Part of a small language model's weights: a norm inside the MLP.
Each number is 500 + 50 x the weight over its row's rms, rounded and kept within 0 to 999. Layers, rows and columns count from 0. Numbers have three digits each. The size before them is the row's rms in percent of the matrix's.

# k: layer 7 attention key, 128x128, rms 0.135, rows 89-127, columns 64-127
# q: layer 7 attention query, 128x128, rms 0.137, rows 90-127, columns 64-127
# v: layer 7 attention value, 128x128, rms 0.0951, rows 64-125, columns 64-127
# o: layer 7 attention output (transposed), 128x128, rms 0.168, rows 64-124, columns 64-127
k89 085:585506563555621587429431470438463460480528477449502501518478420380475419516436471495480531464568536441477558471533541467470447529406582451548429554506526424561434571531476501513520463541506509
q90 095:473407522492455453510544529486546467436492465507479501552495511429494583474440490509560479463530479468574498449458350473546474461498539491499380505437565506460437552455482496488545455573482535
k90 160:495562550415452477567473470528471466441529561493558475441447516455590443486441448564536549483379509419523453584472423521491454570554545525506458526507510478472509563496638502602519514481543482
q91 098:475437518532406430475477492587487437507525538542448487459453535472489477502485489563500582484458481495509549497458379598470550469580481493490446534512449468392452479449500482510451444537512504
k91 107:504410557492516551409507344582438496488583549490430434440513507510502484442617499413505511566450516432544473558559530540454528483515553466507559496513547489439481561597615520579481493484499505
q92 114:525516480475525474526489503512544540429546504607457479441496527503553447438574581442465405421580495474480509407645411447491520388548519541453509509407580490461494437487515497515497504527436476
k92 102:548469565482527520460386410401494529497488516540459498597487512512479471449568442488525561470512558507476455494529514476422467540523552505455528525550590424608465502538503482458446526511487452
q93 078:456555470502498596501506417421566510513519452539475454520516434569430510429496459432496494523396513455569406511522594460490469566430477497467582444451484596577542520550524469461527526515474504
k93 119:669527458542544535547418542577485430480512443442468484524485449435497533474439542462511450487549509521448533394529513365518509552422468510561515491542486444537477551469444450418495456459460567
q94 148:500600562510519475465526413501490455473446419521455441550567533448633565409518532551575467605518524484469542461488492444491447438503413504545481434463468494439406534482476454507469538525515559
k94 088:436453516455447491548543552621506520519477536580572549458453437460504500491507596548505442537448525576492534527460434605570432574577552518466529514443438465423536433521540587530451454503529516
q95 093:467491432476539538412542568555436570533574463453463593538546474498535424574527426521506564475509530498457551509445556435544580544443422520561503484433453415502452556561539521515459515378502471
k95 090:430520477541426479594622606471548586567414468518546492440526497582457541584505677503499502514485414596499430504473509498529519488438488522472553490502433537471523442496499553480485530504489489
q96 087:471488537392431550511541482596427497552463492623560565464603465575424501602482565476559535542407487464594522596517507435536498523476507466459519505503605466490510431501555558497432485452495427
k96 116:488486499478480490495427451441445581475507517513479538434562472532545448519554448466379599613396467509486487544413511561464469407458523583484513498587601472576519502481553405445503445506453504
q97 106:500522425583505508572447503497547501567382535499484532491451411496490479484451395513542575472484523427442495468492440537445457542537465549520431427530438505459507474478489558516454585484532570
k97 083:520421447525472526544481469521519527554464495548529600493493402582524436505554537439462412460494448542475503500510461460572513525419535499529570467495403460544543536478445536503532505453485538
q98 097:496538359509515537526453457500515600468516508517435500402503563478530490433519490537473526562531471541440486493470565489584500440522521457446477398573556440574507544509490450469487532507514471
k98 092:513442569543434533610526474483534518541543509499597583554517541496379491561501620467532453505526473489486470563477474438500572516554513431496459431477438545548569388481510497403583428518393529
q99 109:477542578478570514470427531479531548496496398523411446480477508466509507484570504468495499539483451471367550457560526406410468386447475555535499451413479513489520546494554432525385551494450513
k99 086:495550547484552472543536500430448433487453500486555447601524471588502438544450451472510508512528489492474545458450484495574521608462408494523465395401533562406425437498467430495577439497526453
q100 099:482395460530489503514527477534486500517548638484516555429542477489478539598552523489546499453478448470604434556464494524518556521525586477464440562550536482485530398549495512441514388450517506
k100 079:508465369486482540464609474492559583393529559518435519569521493485526446453523534487475523512540539531562521449495523478461447406556571494448505533562543424500536567508511503470387580471487491
q101 100:579499353527524465465465547460584545489483543477383523434458532533519452495515483409496459473563455577395542517484483530511566526515544538425519491463539452583562428577537466424537547430501528
k101 077:520483562482465419567490481450477478501512532585522564535542527599531491403564418458507524379481446536555531548494471535547441491580497565466525546576490468488587449543557518484514571438561504
q102 090:444519460456531504472479454465529578483426466569501501466557515432530510515465434574499528443450604401630467443548553439571497469429582515457521527455480526486439452434461372457481495586527527
k102 098:458567498537542523395439496530516513502476566445435522543541408493492515575496498517541507484408420416430509504391498522482546544464541517468491410478507545475488575474558548448510427454486574
q103 117:473472609435460518536567479555389416495512465482615468533564512435473555535480475570449538553444541427655506441524536497530409475492471468528451456565522494430431554498436478612491466531487481
k103 102:455556470583492523583411571507494534518461504482537456493463508546495594533475543558473553584525483522521416500474438514519563567508377525579449470480422542451444492512471481461483488546436481
q104 093:513563533383553525554511520440466559516506437458534600545547442513498541544532522425499453502450479439497474482515536432631471459353481480519604518480483578496536530536470519573553530451534445
k104 095:495561517466481469578566574528478507596508476478553585471511548484478483533513499543552519500517414563523476546509393472546496540518424475421500483494480532439595450455496496541517614553533505
q105 088:509554471504510569539430540463583559550536533431468522500459527516551519450538509499449384415497498529545493537460545590485540531457444492570483555514542395599528421564464515534580572421465473
k105 088:513519465467533498467525565452581545487472392480488496572510570488494456428435488604513540399477493448481535524450532516430539497557425536431425466553445444484541470537513500438498561477548496
q106 142:551521592482544528503487481458488386474433406499485440555505546401499578474511520437524470491479527469434522430488449426574412453447409456578386427551510502400406604506427536537543498559506526
k106 128:517530576446505459538517524560458430531513461519471503588495510419533549477450447505573509536511497412516523529452466486540441517399468411550424484499527494437419473540467543551550488536478409
q107 116:469486539516428467464518499555500468524531528350551423507457517509445580531481524393531522530527407578500460449501557522454489513525547558426545544577471590530597515492447434477584480495464510
k107 123:506537428498478489518468537498594458469467546543496549456528489522489455485478435512461415508516476537483450565518480575533526494443512496456541602417401608503586432485403455462556613468521495
q108 102:514555498538475468526554503586443429491373476570534604481521494401497459541571544636497514500557570481469547520425496482544516466520542473572442521531544456491456504484486522542429452523598449
k108 097:381513543446429466505615448569440557504519546478499490521467464539442492626473491495543546512446449508572488567409527533569487493522512448481494472501467600480494458410492526598534478494504432
q109 089:505484437532488483518374489570517514429486596535450553482540471510538519468503399562450448439472466442531486595498423651399500535578504559408504521482432510543508435525509493463504527418504447
k109 088:563478531487596482463499434427514483469522432528395472608507508565492549512487474465597573450504501459476570468507544393494485469556489482529402496605483435438359521485455538481475400525499527
q110 100:527498485526559526458407584474597447573530464442507469500492443420470624482605541471486490518535475560482470430600492393378549533463501452438530527488469553565522484525455498476597449471456522
k110 095:581606472530639518494435497490503487472429488494475515494573525460509466455472436510467518449532467497467507526504494439383488493475493525493409532561519504500477520498400496423542465527476479
q111 076:531541474477513497509390489443567518496519532536461475452547401532584517438537472505437390516431528448466496604475495554474490546461480520505578524418474528545547476522563505473484531418537544
k111 091:546497557495591574412487440487492497522525429501427480577461510499493543469475456477485468467514561445528585426545574445416490483584482539498393520566480413506374526516441565432439371544445511
q112 085:433382535504478556566539475505493480526473477395520558533512499506554402512462448440490560475487458559585520499405541432588496512434535450562425443489457382460471518394505524531519494561497551
k112 086:400468421505384479531534603581497478533471580495590522388484516546485501526549585518544428557469452546491426529451463553526553518527433488491547448452493579510566537468568524555527599488451507
q113 066:470508493487530546460449459482537504517547473548438467450540459551561540425506515515517460488434541435617465513495514466405475510426501498465505568429504473551479433502494466534476529478410489
k113 123:572474518542579533441502488504555507488488534499448467514490570495454520503544497447505476504446608530514485489493543433404601508635463561473416513560459435549479554496503479420469396503409531
q114 071:577501436412461531532441473449503533521575492515478479488525480540511499436524445535504509494424508492553407621514525566443513572459443481420572517437522493585549499544576451504540571493503459
k114 146:553461472561544513459507523422541466492500500474358477560541512565454585526533490453531526490504560501510527484510569380408565455527469507521434505576511449569468488466457534403504457545431579
q115 168:496363449481506462540508541532540498536581563457524561462432466526452503595460474508475488458466377516517432559501472598495486543515571510401548584475483514564581455500544511441494500479534487
k115 067:622503501488532519451477449464476453450541436519446475590496514497479446472467448443433517399547563443457580452563546460485466441433506475543444530569500481512399500522443478472496494526503535
q116 079:455405454455493538492542554541513468523583475415511554545417540480436538625509493574523507519529430516605449531434504486561517518513541480604451525412461486392496596498497527474428433454535528
k116 127:478524500520478501542502507508484510551524469467544523344437479428484476536473568546476466567503469490519478543470377606479475508507525510484528566460476510447508481555525518524520552513584362
q117 076:545515524466553531587505471554482475517561506492557497451433635566477543476547578438605424540559460559484478442513467502543505435551487494459547441450483525475532487522487530463523475595423589
k117 117:560445540535577517509508561430516426549473482515573584455424461400511529476503547489445530536511580520542518493526484518481422482485489472537508508528574476634534462494517464518483540494597421
q118 102:531456480477638485420555427461544517492558433484472531512533495530594560528507474529533503611483465423498461524541464439494555497537522479528513478365463516490441560481588572484415562487477554
k118 112:517423613483506526543465525447502551507433449572497534384474507396566484493485582499433441507491515524481542436502486506468446542577528552517416503461493435483441506495524590465471458572513435
q119 084:494515521523496459429483402496576559462502499622459536479471472475449507459428470556463465511437570449580523570475486575461543478556520544509411532474532606501443463477549508498427497502497543
k119 107:559494532470621552436443390501477492464585465463479399501475472401514473476484473467519497510491553438451569414556512477465460493513572499555461485503523419457418658572523542540490391523521499
q120 142:566496508451545487411505432556475466482458425504476434525476454490504523362462474532513466546559545550457487473533479495485472532455470501537491400546484460462489494504493375522483510470518556
k120 073:436477491510462467620501499523451522452512590606581515448488472571520532557539616581446486571522483515484402524460438614504517510521507544494569465378498443517534536545516528525485488456520473
q121 102:530510446458499598434517593501509577570594553491516543453509436606404475555527448446442489491443490519497442502550537509428537563503506538479519503561521548648547484629477493515593515436479472
k121 123:618579449525507461548500524324536527497482456511453384499541553485529514475543432498471518469550471525517481475476505412428557510441461524592473468585496516513516469583500415410518548505461448
q122 108:568440463509603460470547557410496454538500476506544403519501519461521518499497468472515501528434543482409469445483489489476478448511564486427601610439493513465523409540516485527554482457457616
k122 105:422590501621634590453431439483532514531523532419499520502521535552477425471559455441388522498442516469518512543505571566449528487533435550456466527495546479453492544537502567359505503533491458
q123 078:547513525571504398453466461497539466456558469505538460490443580427499548547482489448551564556489418517407515462498457470543539393557578521426517519520442593416483524507477494450556411560533549
k123 092:529468558516567540487440410527409521478521554481442519491526459445558426445504477462468531486526454505461508483575516489530402517435537451538528495455544466449457519542494518507500506562476514
q124 121:510496529441570512457530421526483491470465424512448489529561515498633547412476529540522454516515520410477499477463457472481461433526467498594425429469525456440376498474497483494384560522515502
k124 072:421433598448462498585554456572466529555438535576576490431480509493529504536532582600539476575463507558490496500499437610529485533577538550470528487488516405482485563501587574569451454476529495
q125 080:558456413474516476497498488477557500478584564541477473464434496494426570539501496507544466531490378516540432488597407585472483552607562463426551566500532594535556497560545503450507488512501490
k125 075:572488572502578510439404427440402479408583436513470483551473498425524475445467445426456482466527535372449593471543526427458469468515508496514408483525502487503410487491459458456518432536513457
q126 078:539506472506562484430502426530541529468558490539391471463529426557574494448533487488540439494433465433461490581519480588452452541501391547483593527429433549456512360525585488476401574442491555
k126 128:534487563542540583450474434457533495493483444516482498603514514511474508473509550499474474479567566454467515391571585452478481429467492452545438501521523384498349611524464619472433466529472514
q127 128:453563570516416528507492467540496492565466451461511548524485507453491463484578557539477478501542535560536589441418551413491499494520463467600411482547546470531432556469424492560475506456529486
k127 093:456523419496470440530578533550522517549503563519606459410447507472464525556525559543551500571488457598540438555448386539516552509549499520439581486459458550467580479519545476551509526478508467
v64 126:452551460520466604483450546514470469528442476477432524438531498548412483545467531533477477557626553465486532487559441522478557532508428484501426414479574497535437563507450424469547544440466464
o64 122:455377512528457547461581462504519448462543555444563482548465484529551524499481562579549487399441407513525431559474431640567530475493503530521478436440467571583441545547576534412615440524528512
v65 117:464565504540436478518488490572511551462500499435552443510581485474509470490579509490528474403474544555524571532553494519547508483467585523486537622455597528493489432559475369467462500511470612
o65 115:449477375506456585543483470546475466562483462513541513438443440537557599511443483503560527566483576478478485432504449438515510530550463474468542428607494519458621504538512489474382468494531437
v66 097:469462510553510548544498548556548459497561470557487521521469459468517496476613565493472459545432519529527549512499471531457453500410552494537499514436340550531548421347404665507457530522481439
o66 095:513513468445486519426512503497412551525556419476511456371585548455497549465456547453534480550490593445477516464524557410485534577560428517470474484527594465518581431474439453585517498499496440
v67 096:565422500507493469568568477457476623503524442451460541500431510453483510521362544425503546439448494554484360436576491445515453477530428436495590403504422519514512507511512363476433534446502554
o67 094:515508501443533540499539550543485425497479587495575475514537445638401399480562600498521520381580514522580550410494530435499606517445503508449558502506438533451409510452576488582459535515469547
v68 104:421561455431495584630492550516473488543482493519536502430564557495541495515534582591468419528511466414477662464631475543474474498490481483507465473515563482420553466478504495469537493438495488
o68 100:468512560469461551503567463438464529432520448423506519470439467531566498509466408512513521486511458538470428392568520620522521468519488597592538464474527560464461502500520523423492528535459427
v69 087:455516507562514418423533425495498334383530552510573584470475428542540463451495478489498464500609480517488546526447443500543479506490510525561496530360428451505468565564511506502537485545461479
o69 090:454522458455560563589521539450499603500489446503382484456399551568504515518474460538444466500464583533521484518532490540544434576497481650475494487474528417600496430547427445522515580430490451
v70 096:537486403536523648469567549468500547553616433491459507540553558485489494457533537513479438446433559574456537437556547512540557522540477524463486432527567451538496493432518404531536491552603570
o70 095:523518534561485543421503519430413437497494516507553528427497431461597396465436515551553600510493482446497522582402501546510432445491437503448425471488518550479371403615510568518528463457536460
v71 100:511481484477442491497468586396459450488423467552512527462514486507426562440576379581424536529521553494459639405461481516472542505441563493505506537393557556509514478451386460426505530541618549
o71 097:527494502543483591532503423561507501564424523539434505524504443486430407480547531559561493455551468461439479562444397424502503481418437487541442499520531539525573572571421563447463513547460569
v72 107:485445494458463472492444542472550382501610468507498549593497361529535459560484452500551514524493446530502457555479483497499486514501555511567530624485448492484490468541557393467434461518464495
o72 110:415565490524510519602518507528587566530486342530450548497413489521529553450461501490520453427462645520543564472543517513523449599402554628569567481511506541469595493549436489509506433515513495
v73 111:412517567536548507498459576487542478494603500485458485600484395566526524475494525530560510488450482549464484623355501500425466529521481586527526599623547477510490565494352581503511461518471531
o73 115:518484470601483470491534479506417583502472506474469594464536526464531531502459521433547549563406551529529605544467623503520442523519630523481553461528542421482670492483516589552406491396494494
v74 096:493587444523588536469442545474480476500481459485439567511472464561473487498428611481534471492558474507479466553506505510462585553498463525498480577639560497501455577481520462518562498391430449
o74 100:481406521584441511478599461464494533385553539462590494584525529506558509516468604580514487375357454543526506593463491599585507490540523493508501504468464553507543505512576540469517470523500469
v75 088:573480490441561527458513439551520396528538435508454427570450529512462505498572557432502462470443545490567550465497546437446483445488515453503470489471444513587441441452482525525498457452417452
o75 093:532525529509486500464554543485521497515563529480434541571598530445501510502470488457539567535545514520440488523490475341480567476503571478486417554482487504474469362494484488474530370539518539
v76 100:564579474445518448476540404555488399443457485433452431471541532466597454490513480410452514465569486483534493469545501448505392497459501408534526532421539536502465549463641517524538452439501500
o76 107:421485469554496481475553537470484559524494479459414505563542456452467501585408347514552532506496500406391485546499434381438476445529587538503504578574531503490428456494451544448492458478542527
v77 094:551394513465459495544542495473532400473552397540503527484531552461519378492509537494474563560465602504468482498492550452453466471447551511455551525503499543563497471463523497516474506503582482
o77 094:441533427526559544601461522532547486428502459530466529528564502561530443569511577533506502415636513532434536413471547424473469602471512448536472460427529536432572536411530462496583468561476527
v78 101:599440524420489539479483558507476436487559504502480569461440432470588452497468527520478556485454465407494508544395527475515480532477541469480545576607399505508503352414498478520551557464485639
o78 101:505579514590448459470494508486575539501461428524497469445501432524457503520447523501451382515439437533463536553454537538544456632423515425573526537493517484443512485424454496503416503463499589
v79 103:538416446459416427539492489557525395454448556482571520495424440523453513452498524441465559447430516450477561507515552528528541493535579548561503463443433537451519485557396479512466559587509514
o79 105:524510411495526577521504552462542546501511527617376551587517500496506447549557474509502431524492613482450472541498439495500598539499509428586497465508537530460551467460476452444442543468525508
v80 105:500463504520482596501496560507524532526535408575442521559501517513360533535511542551553470581415553481534516494526550472452556473463454517484464426581418500542435469438370527489442507503484493
o80 105:533476507495522571506524479493516438489552544503575513506542551513516525467563639489556527469504521589499516474493538466553564539527473435443451442468474552474456511500591442522559437555460524
v81 090:516515525518526403489557588524477446486586450476501496566477467522523426570487485493577572567506476554516429565409497499432512524531514557398527548521508542437510522386389535474455517542464517
o81 091:597533517543501428518498493547571465534573510494501536462606436466500569533465502446549523503516533528527540494451471495442541484535569457480475535524497461553583409425473604494496390463556577
v82 098:465573491563541577541560507476452417556585490462490496512490423520493549472521557591509512528528538505490475488452479547456492530502411564472524453457563505574494452516532600488462489492546559
o82 098:502527606551470439492467541541458482453599516437499558440570452513595452499418499568530621597537447517519519456468518562449473444560480536500498458463496442449454449502397564523494547366538487
v83 099:396592500538548634479488532472464513509479526521464574411486521470452588451518541648531421507533485521519644511517524585524522505511436485510425517507496503521491451467471664481516535520504489
o83 096:576514597439471540454524454442391517465552534377619521465435464482521521470458507522453526537415463513544490536548483582601573460579409511470482497455530445487381470540501495566532588442500438
v84 104:517563520479490460468452475340485574496484494464478583598455539454491514526475390526492521515595528474515484470412404427482509474602472480521423552492550461504481484538558614468501483488474529
o84 096:448542511480529468533564526517498463580450446545489519558489500501415525442501497478430571428497420433539596549440394509537496461477439606412501532478451461567425593475557566509510472560472545
v85 093:565534521472567504469492460451444466398508495505437545512575446460684442502458534495439513457484478493496443447500545444541459459491494437489579550565482511497458482382605540539552455461506529
o85 100:481509478575493470522566509475425561461456457457460572513549455478498485501443387516531497487483496472433497525456522430469437544490587471568518544509511470449403547494435583449467514475450521
v86 107:514492409578459579499564454628555490521476518501529458562521555477443433610489504501548434538416494493478507478618440467511539542526467471475499459503555472495484541546528621445485491520540426
o86 106:485426500407579494517528520487512441462550486497533506340462474432589558550452497518539519525500524540516513485576458601490522481442468517381448547570545415521382494494537516520553405478544413
v87 099:470489488447464541374529427453474430556532470555495527479521466540470426542553487457444362603506549439496599430439480488414480493472484496521425505493507509475478469402556462493495496536505445
o87 103:451501493516510529496474536526480529516509418522426517599566475379557542492481514485557493470465456498474445514546520544522535433497489503449360460461552464544425535542491544418533418474426509
v88 089:382462461520479623498448575501530516498556511557551541423543442534505562454502542451476527555508454455422538538371436528558485508470525628587445478492495496443548532454451566482519460553543384
o88 090:487513496494446507480528429488454571450530507533460448488450491490538482462535495513514481495457527461511433555554551576528488530465467568469518418461497505592612618472491467506549596383519452
v89 099:540372470486438539542445604516486500462491369422446540401451398515526495441421514490545536573412575545500526486538482556486487570498512475486611483529475523494522401460528427524496467508580529
o89 105:442483521552448469478489502587510548485515486519565467548492394511438435515536498517500488442509516511511435459448526431435446567500401416560483494494499619443556482400539500544449458510569593
v90 098:521479471488481471496575494473483497553576459519560496593575555549500431511500542507515382533492530477486512437563480441425558572476508529437546433517546455511495464511491493507503506539528529
o90 097:404520461493504468548474519442486485419552491558404546491633510448612484486494516453566534522545487570418455455480540454468491517474548475435405471507502573496470534420488551505585471532392428
v91 105:507459483587525631496429581527492500477524419537558526539564486565485497450480598510505441558400499490460495527484473519467577548449484616495502412521522469510497532436447479518500429537523403
o91 108:480430516532451529476570417502492552413536537524487453480523528526666488475498550589565504478532541529494469484475513604536432546464470505523379438477494532524585509507535542461513429483522462
v92 102:566543496442470453521539506545480502554402579460478551553443466569505500449540570400494444450542420529540540479503570512375469530597439477496474570573494473490507524561517645583476565526457463
o92 103:495506570582504426424493556428523520493575462521519549506569558392547470526474496426486544556466509484473503478496562565463571456544539458450452542591520461506507478339462518505431532434502494
v93 088:588460481487456529504603434563536529509497480487451472494539530484572441476526477469483547410389615543497451476533545448491503462547476460453532445501490563539457436370418478499493526446550584
o93 093:548457429518500531445505529532456385519517557483559571455529464502504492537440522506496555506533464482405567466423540438492572486477514398458482473470502438488410495514546458470510407492474593
v94 104:492555494486429434551564422543476493572438557503549445430498520470484519496573498503465455506567512509478628395553437526513457534552517476507489417406546493493555569573506513462548511522540491
o94 103:481531530465475481477479518505483486519537506437394499439476466462471452514493414491522563588529450442456396545534473486450526447488464524433494527535577490643432454490418520516550555440498448
v95 105:472590492496443493458553432552511342541462543411440485416455547471496483514502394501463467504605558494554607516466517472492452477606476413558476539413551479526472510465515556497494513511466525
o95 096:488527512484492474505522545524491508501561500458502543500513479479428625526471451461501538546423436456459505603498429493529549480514566556398479521526506491574356453517500477482637444479564557
v96 093:514460508540513502454489521561464549461496499398523516569432460542573518442417497389557475407537439518527382549501536507545500528579462586520465470568536452485475520525467424556468480489375482
o96 095:438505517568431466495528539503494497448551572566497496653521512557532560494486452468461558481374535506537487521476483602545531519591617468468579461506467525487540509433577471467452513419519552
v97 092:504478475496533567556446653511494585519449468511522542533476512511470562502507488513585599493416478563496551481526552568500494518427399533509491512505554435440499475517491469465431513440525503
o97 094:545463547482480550438509461494501455576459523524600475484392469556591436483410512557516477426566522505481542399543496583488570469506496478582508454556505495472490489536490541492310511508541541
v98 104:471511517538535557407448518519494493531526523541454561459503352531524526504493510590508463651435437516465513539411430535535519509517433539537494552568513485467459581466510493532611433513465542
o98 105:484476514484435431465538464502432637468456437450493478504442486439473571490546493470573431580369513552542436604525605555504423535515473492477548413472480521544455502561509511514453462445486495
v99 094:514546518473536559405446436484485472560549497557459444496452466542386496525584527520402484544521542444514545481455511512474530440404555468477439505413485542660476512438431486473503499463470488
o99 095:587459542586429596440528535507495471543528572391425463537593541438463494488473580478540520501507450491461442624479413411551490475548517439453441492487531470511467442608481554486561440549490468
v100 098:422468520573633539520371547516469592441595488452551456545497517548519552469439567475472475512466427522500422565506495549499544513464513599451485471546500474548487548497384393565534448464416431
o100 099:525459549593476507498496494470449517443462610481443445580518520575587473557515516476507463531514495514545463533486530546500438530537554506584515498483461496397643422558546565488482550515509447
v101 096:560514524393581516432463423491467466433526426531469488625612523504582502480475555462528502494490542412524482487478536410477463410507509498502480484546546495484424446427528545525580438489500462
o101 093:512494482586511498481548498445484523486511504515426530595562533465520501530488447493578548488514481502383519522443481410436495476477577474537445536489445522471422518486540542405514438528498534
v102 106:521522540449539514589484533601506500490543581562565421561491511487481540486500481555518525537445432392537608581519531527504469572455550575502415416549493464448497476463466615543558471439420434
o102 106:555521531536412521417506508351507527563587539509469464422480542535559511533491454473481557608424480571439518540528519592460507485528470503606476550538519492516408468435509420474431518529468439
v103 104:437591400601510510528500504456508507545466468467450583511518572493452473480503614469456506456592501607442486432653420559453578454502382495463472476528505556499497676482405448454491524483546471
o103 102:505405483509529595480617454496443458430516549462552539499507482521568447516477583602573537413540486427548481511465487582592528411541498544521554454461495550544522460607563549448554513504502471
v104 097:515442504502459527551450497438467562441487411459536517407579531484584490493409494488513459500446551468510494490539501486580514551445475495496526437519556527426514510516604373523589457515492605
o104 101:370488478443483453604483450572502570407449468481548460568487434574510532457588403553495425494509453506509409404534536456497418600468544496603526437436431590454533560499577493466474470492490526
v105 095:380430502412524541516549527517480352524505515521542442483484439500542438494500551553545449465535548423550530460492541500419424518416508466545529549372530468499509384493459527477410558526502480
o105 093:513515575484438550507439525572544478502527479494483489505510488507552523517382411517481565426420485549461542412548399548500545445529499545516473460482597476495538491448436476540503499461524517
v106 092:523483476451420507529543447534523378533524542498429475346498525467507416514537487454427476471524550464525535519565504480542439471508526383499538522490380549565541433469604514501494567517512499
o106 101:478551465513515497465519533513554483495565439419557551444543436474446502509479503477470514512534483476516424481551526423491530560527500499467510526473561526466455486399447390539605532475523497
v107 092:480576457505431528538484579505557535586514510516369517526442545469438585542560421461493502522557480530480565508496523507516536483465402459562485477559422532563491524606427531414473546381557452
o107 100:433434481545477572506557479463476444536467569456603474454484499470468456472489654538496508423434524491548570541571520525528595537470488540432563483533558576516468522552553446566505565515495495
v108 096:508448495484497495544553532556514574499545483477516549537485460420493559506491516479537601578438436506454477500477491495509489565535618555538502446436456481509516463511534578514436459603504410
o108 091:516604513493527453495450540507480520523572482528442420463438464552455422543540536479507506539544588473522465447519527461447579575434384480394528495549504449488482531418480410624545581424507515
v109 097:402465480548494565525460628478527494577544511582527612501445500525336593491545487656540493548546506498480564554478484562482575494510527564517445444510490443491508478507360469476485554535527466
o109 105:598502518428484564479481471480535435499536524522566473461449564483522513442556623489481483464455491551551483532497507639588549534516416490462485440465494545571507555518509462533574582538478443
v110 103:406489583504405458473516470488529398460391531506526523496443531484519606478508435628534530428615536488542534506537548523597482489479531506486483502531557468535468529567368568449513483471578568
o110 100:589495448416502513570463527479507494500523581514494555534468525462449530532558419445463516516444506563427503528499468480513483542544547416482588500527499538522487590432537464491508590476512512
v111 103:499592491507542548512454530522488494579447481508507492512481529570511414463524517530461415517571517508551555453559514548427533552526510505464537539594506472569492481462396508515450564428420480
o111 105:485459577593433544404581524530426468450565542494571536488564510507600528564360595530499558448411449494458542545466519608526498480620504445480470508510577499502511472473483525479528490558497527
v112 087:470567443577463562482466541497516560519513530468484499509499516502369609546492445502491506593593473446458495582478430522514558562622482543519432441497512469502502479607493511484482519556499438
o112 093:453496564525521450515458456462513433489555498480544424465444485489479505451576596542402494503438431487589469604533480594529531501458354551406464522474482463510480543529557482542613550470565432
v113 109:552523478472475403514531462583549446466460532522478511488473589501497493485522479425523492456524468611569490518517532477489499485553527451483493530393547478471487558587581502540536531529522414
o113 112:466486410421591451531486548395610517527492457489540504476478613445502526526542473434475507481558547498456466489512467466439543509443521524466443592503448562565517455442485426487597518562568424
v114 113:488517486494440467535517498589514505565463557492519463454408509501417541538562468439436453449593477520528530548481478487521514541544538470506473480378519528512515523586479392487483537477473484
o114 103:490490490450463492480473537514572421570535544449495463498482500465493519470489496499432521506468467463524478588533376537514585444437516548474442543524521497572583436521493482489572454500601468
v115 104:484518509487466480496544412404501413523589563511474492510491524425549490545467399607425469480598510439520536491522589469567464511489492382508499522469425456564472477560590432500452556459485463
o115 100:496577507471508546571468583478482488529482471435530534472445515555461545468502520537443508469455504558527586451571475570559458565471544581494565509507495443494325497586471438507614563535464473
v116 081:528430478532552501550482581509496534382513484411533420483560540435564483441387616488479435445466476559470378480571521513508560525482567516479559517572581434511468516506531483549473494533559522
o116 086:475438495540539447573467434491525503418412487508487515525510474557544472596517493507534507471562493508549473519458521560504450505435473455553498532566476580380552482492530519496542535490508455
v117 087:548497512498526479615526486502498545459523471539568512495527527513633408437447574473502456435402505497498426526558501444490487547401535510437613448600519534519544510510533408538538477472488564
o117 080:433490477479494490577519501520490530423484459458508520466546523566556481496506467538460516521534541539498491384509526455501411542506549497569513497472501553433618483419494488538433512525461456
v118 106:501553493505540500562506614609496604501512518454571514544481581444519541489542479553576586444514481502452451519495472493572504500556550581453452515518609468490495497559462586487504435522480473
o118 107:537536506490513463564507478483510415478504485505481488452449450567589473569433378452442513554528443462515483537487470553445575458446481503485573521508517467487541515418508533513527552503582467
v119 099:595523521371505418526583539586528557481463443516523444486518490423517480561509543467468481530445384579503482537561600464509513530538557472458612552594484545486503496493442503448453551555457563
o119 102:528536530553555529600442447479552400506490525422514538470494457513421505548504571424554443533473590513456489541512572441487661584455498392423551564620571495436558496397483499547528455522449526
v120 096:440524503601502473458518451461478499467534505430524568451557451516539543497451472511516476577516465492485518468470417522506535573570475512515470477491609445454520576590637501538561460577545573
o120 097:393522520452517396553444496479445639423472423495479460490452463508497530508553418527470467538435486513553470518511533578475376531468442551453531484482473503535427543533491539516493550380485454
v121 106:521578502538520462526516448486479596435458405485519388482567531496477438518530517461561490437481591526494386528574427465481523472466453496424503432546603602493486507547500417468524494416443604
o121 100:440407426463515514530510454556519450514504570483596504550516495565500529517510498546517540475546455532516491424462481386495488442563461455538512488434440559472634511513596495490468427553493493
v122 095:514436566556442538500492472496448594473501498492544476475564429544606466379447481418547545456443530481479456557474530526579510545464499569456542414540525536466511473438463446557548517506485580
o122 096:458466435558411491439454481508436481490492559579537483499480499554552462548506497571466527510466517477472525435416538551456408532580468407550535459472499438506530573456520456477359560408458573
v123 087:548519493414408482482489485512492459535489516491533499488454480403446401439477553524496444568536465475505476478522483513577630451499486498471410546472483482492448524463522655432491600511466521
o123 093:513471504401472520565574439439553429505580502467528539517495505425526605503512572444536509494502476501517487493581400552581616490563434439492457486462455468517504580404475475459497464474460427
v124 083:518528465471507484524534569536503446552463502552468481514425460542408606550581506513477480592549422537484553533509627533441449553503454549488488464441536462541472457611453467509474567424536442
o124 093:511527558544470489536391549438573472450569531423500430517525604533529426441616533496465457520498502626477505511525600485430589525516537530516440500543539575423523434465480474496515516550484458
v125 099:483548542559456485535534527638530470477452560490550392545501523551557415585548488538556504412502540473503429492511454466453437573498546485411549474517593475548505505452528483533505438450510519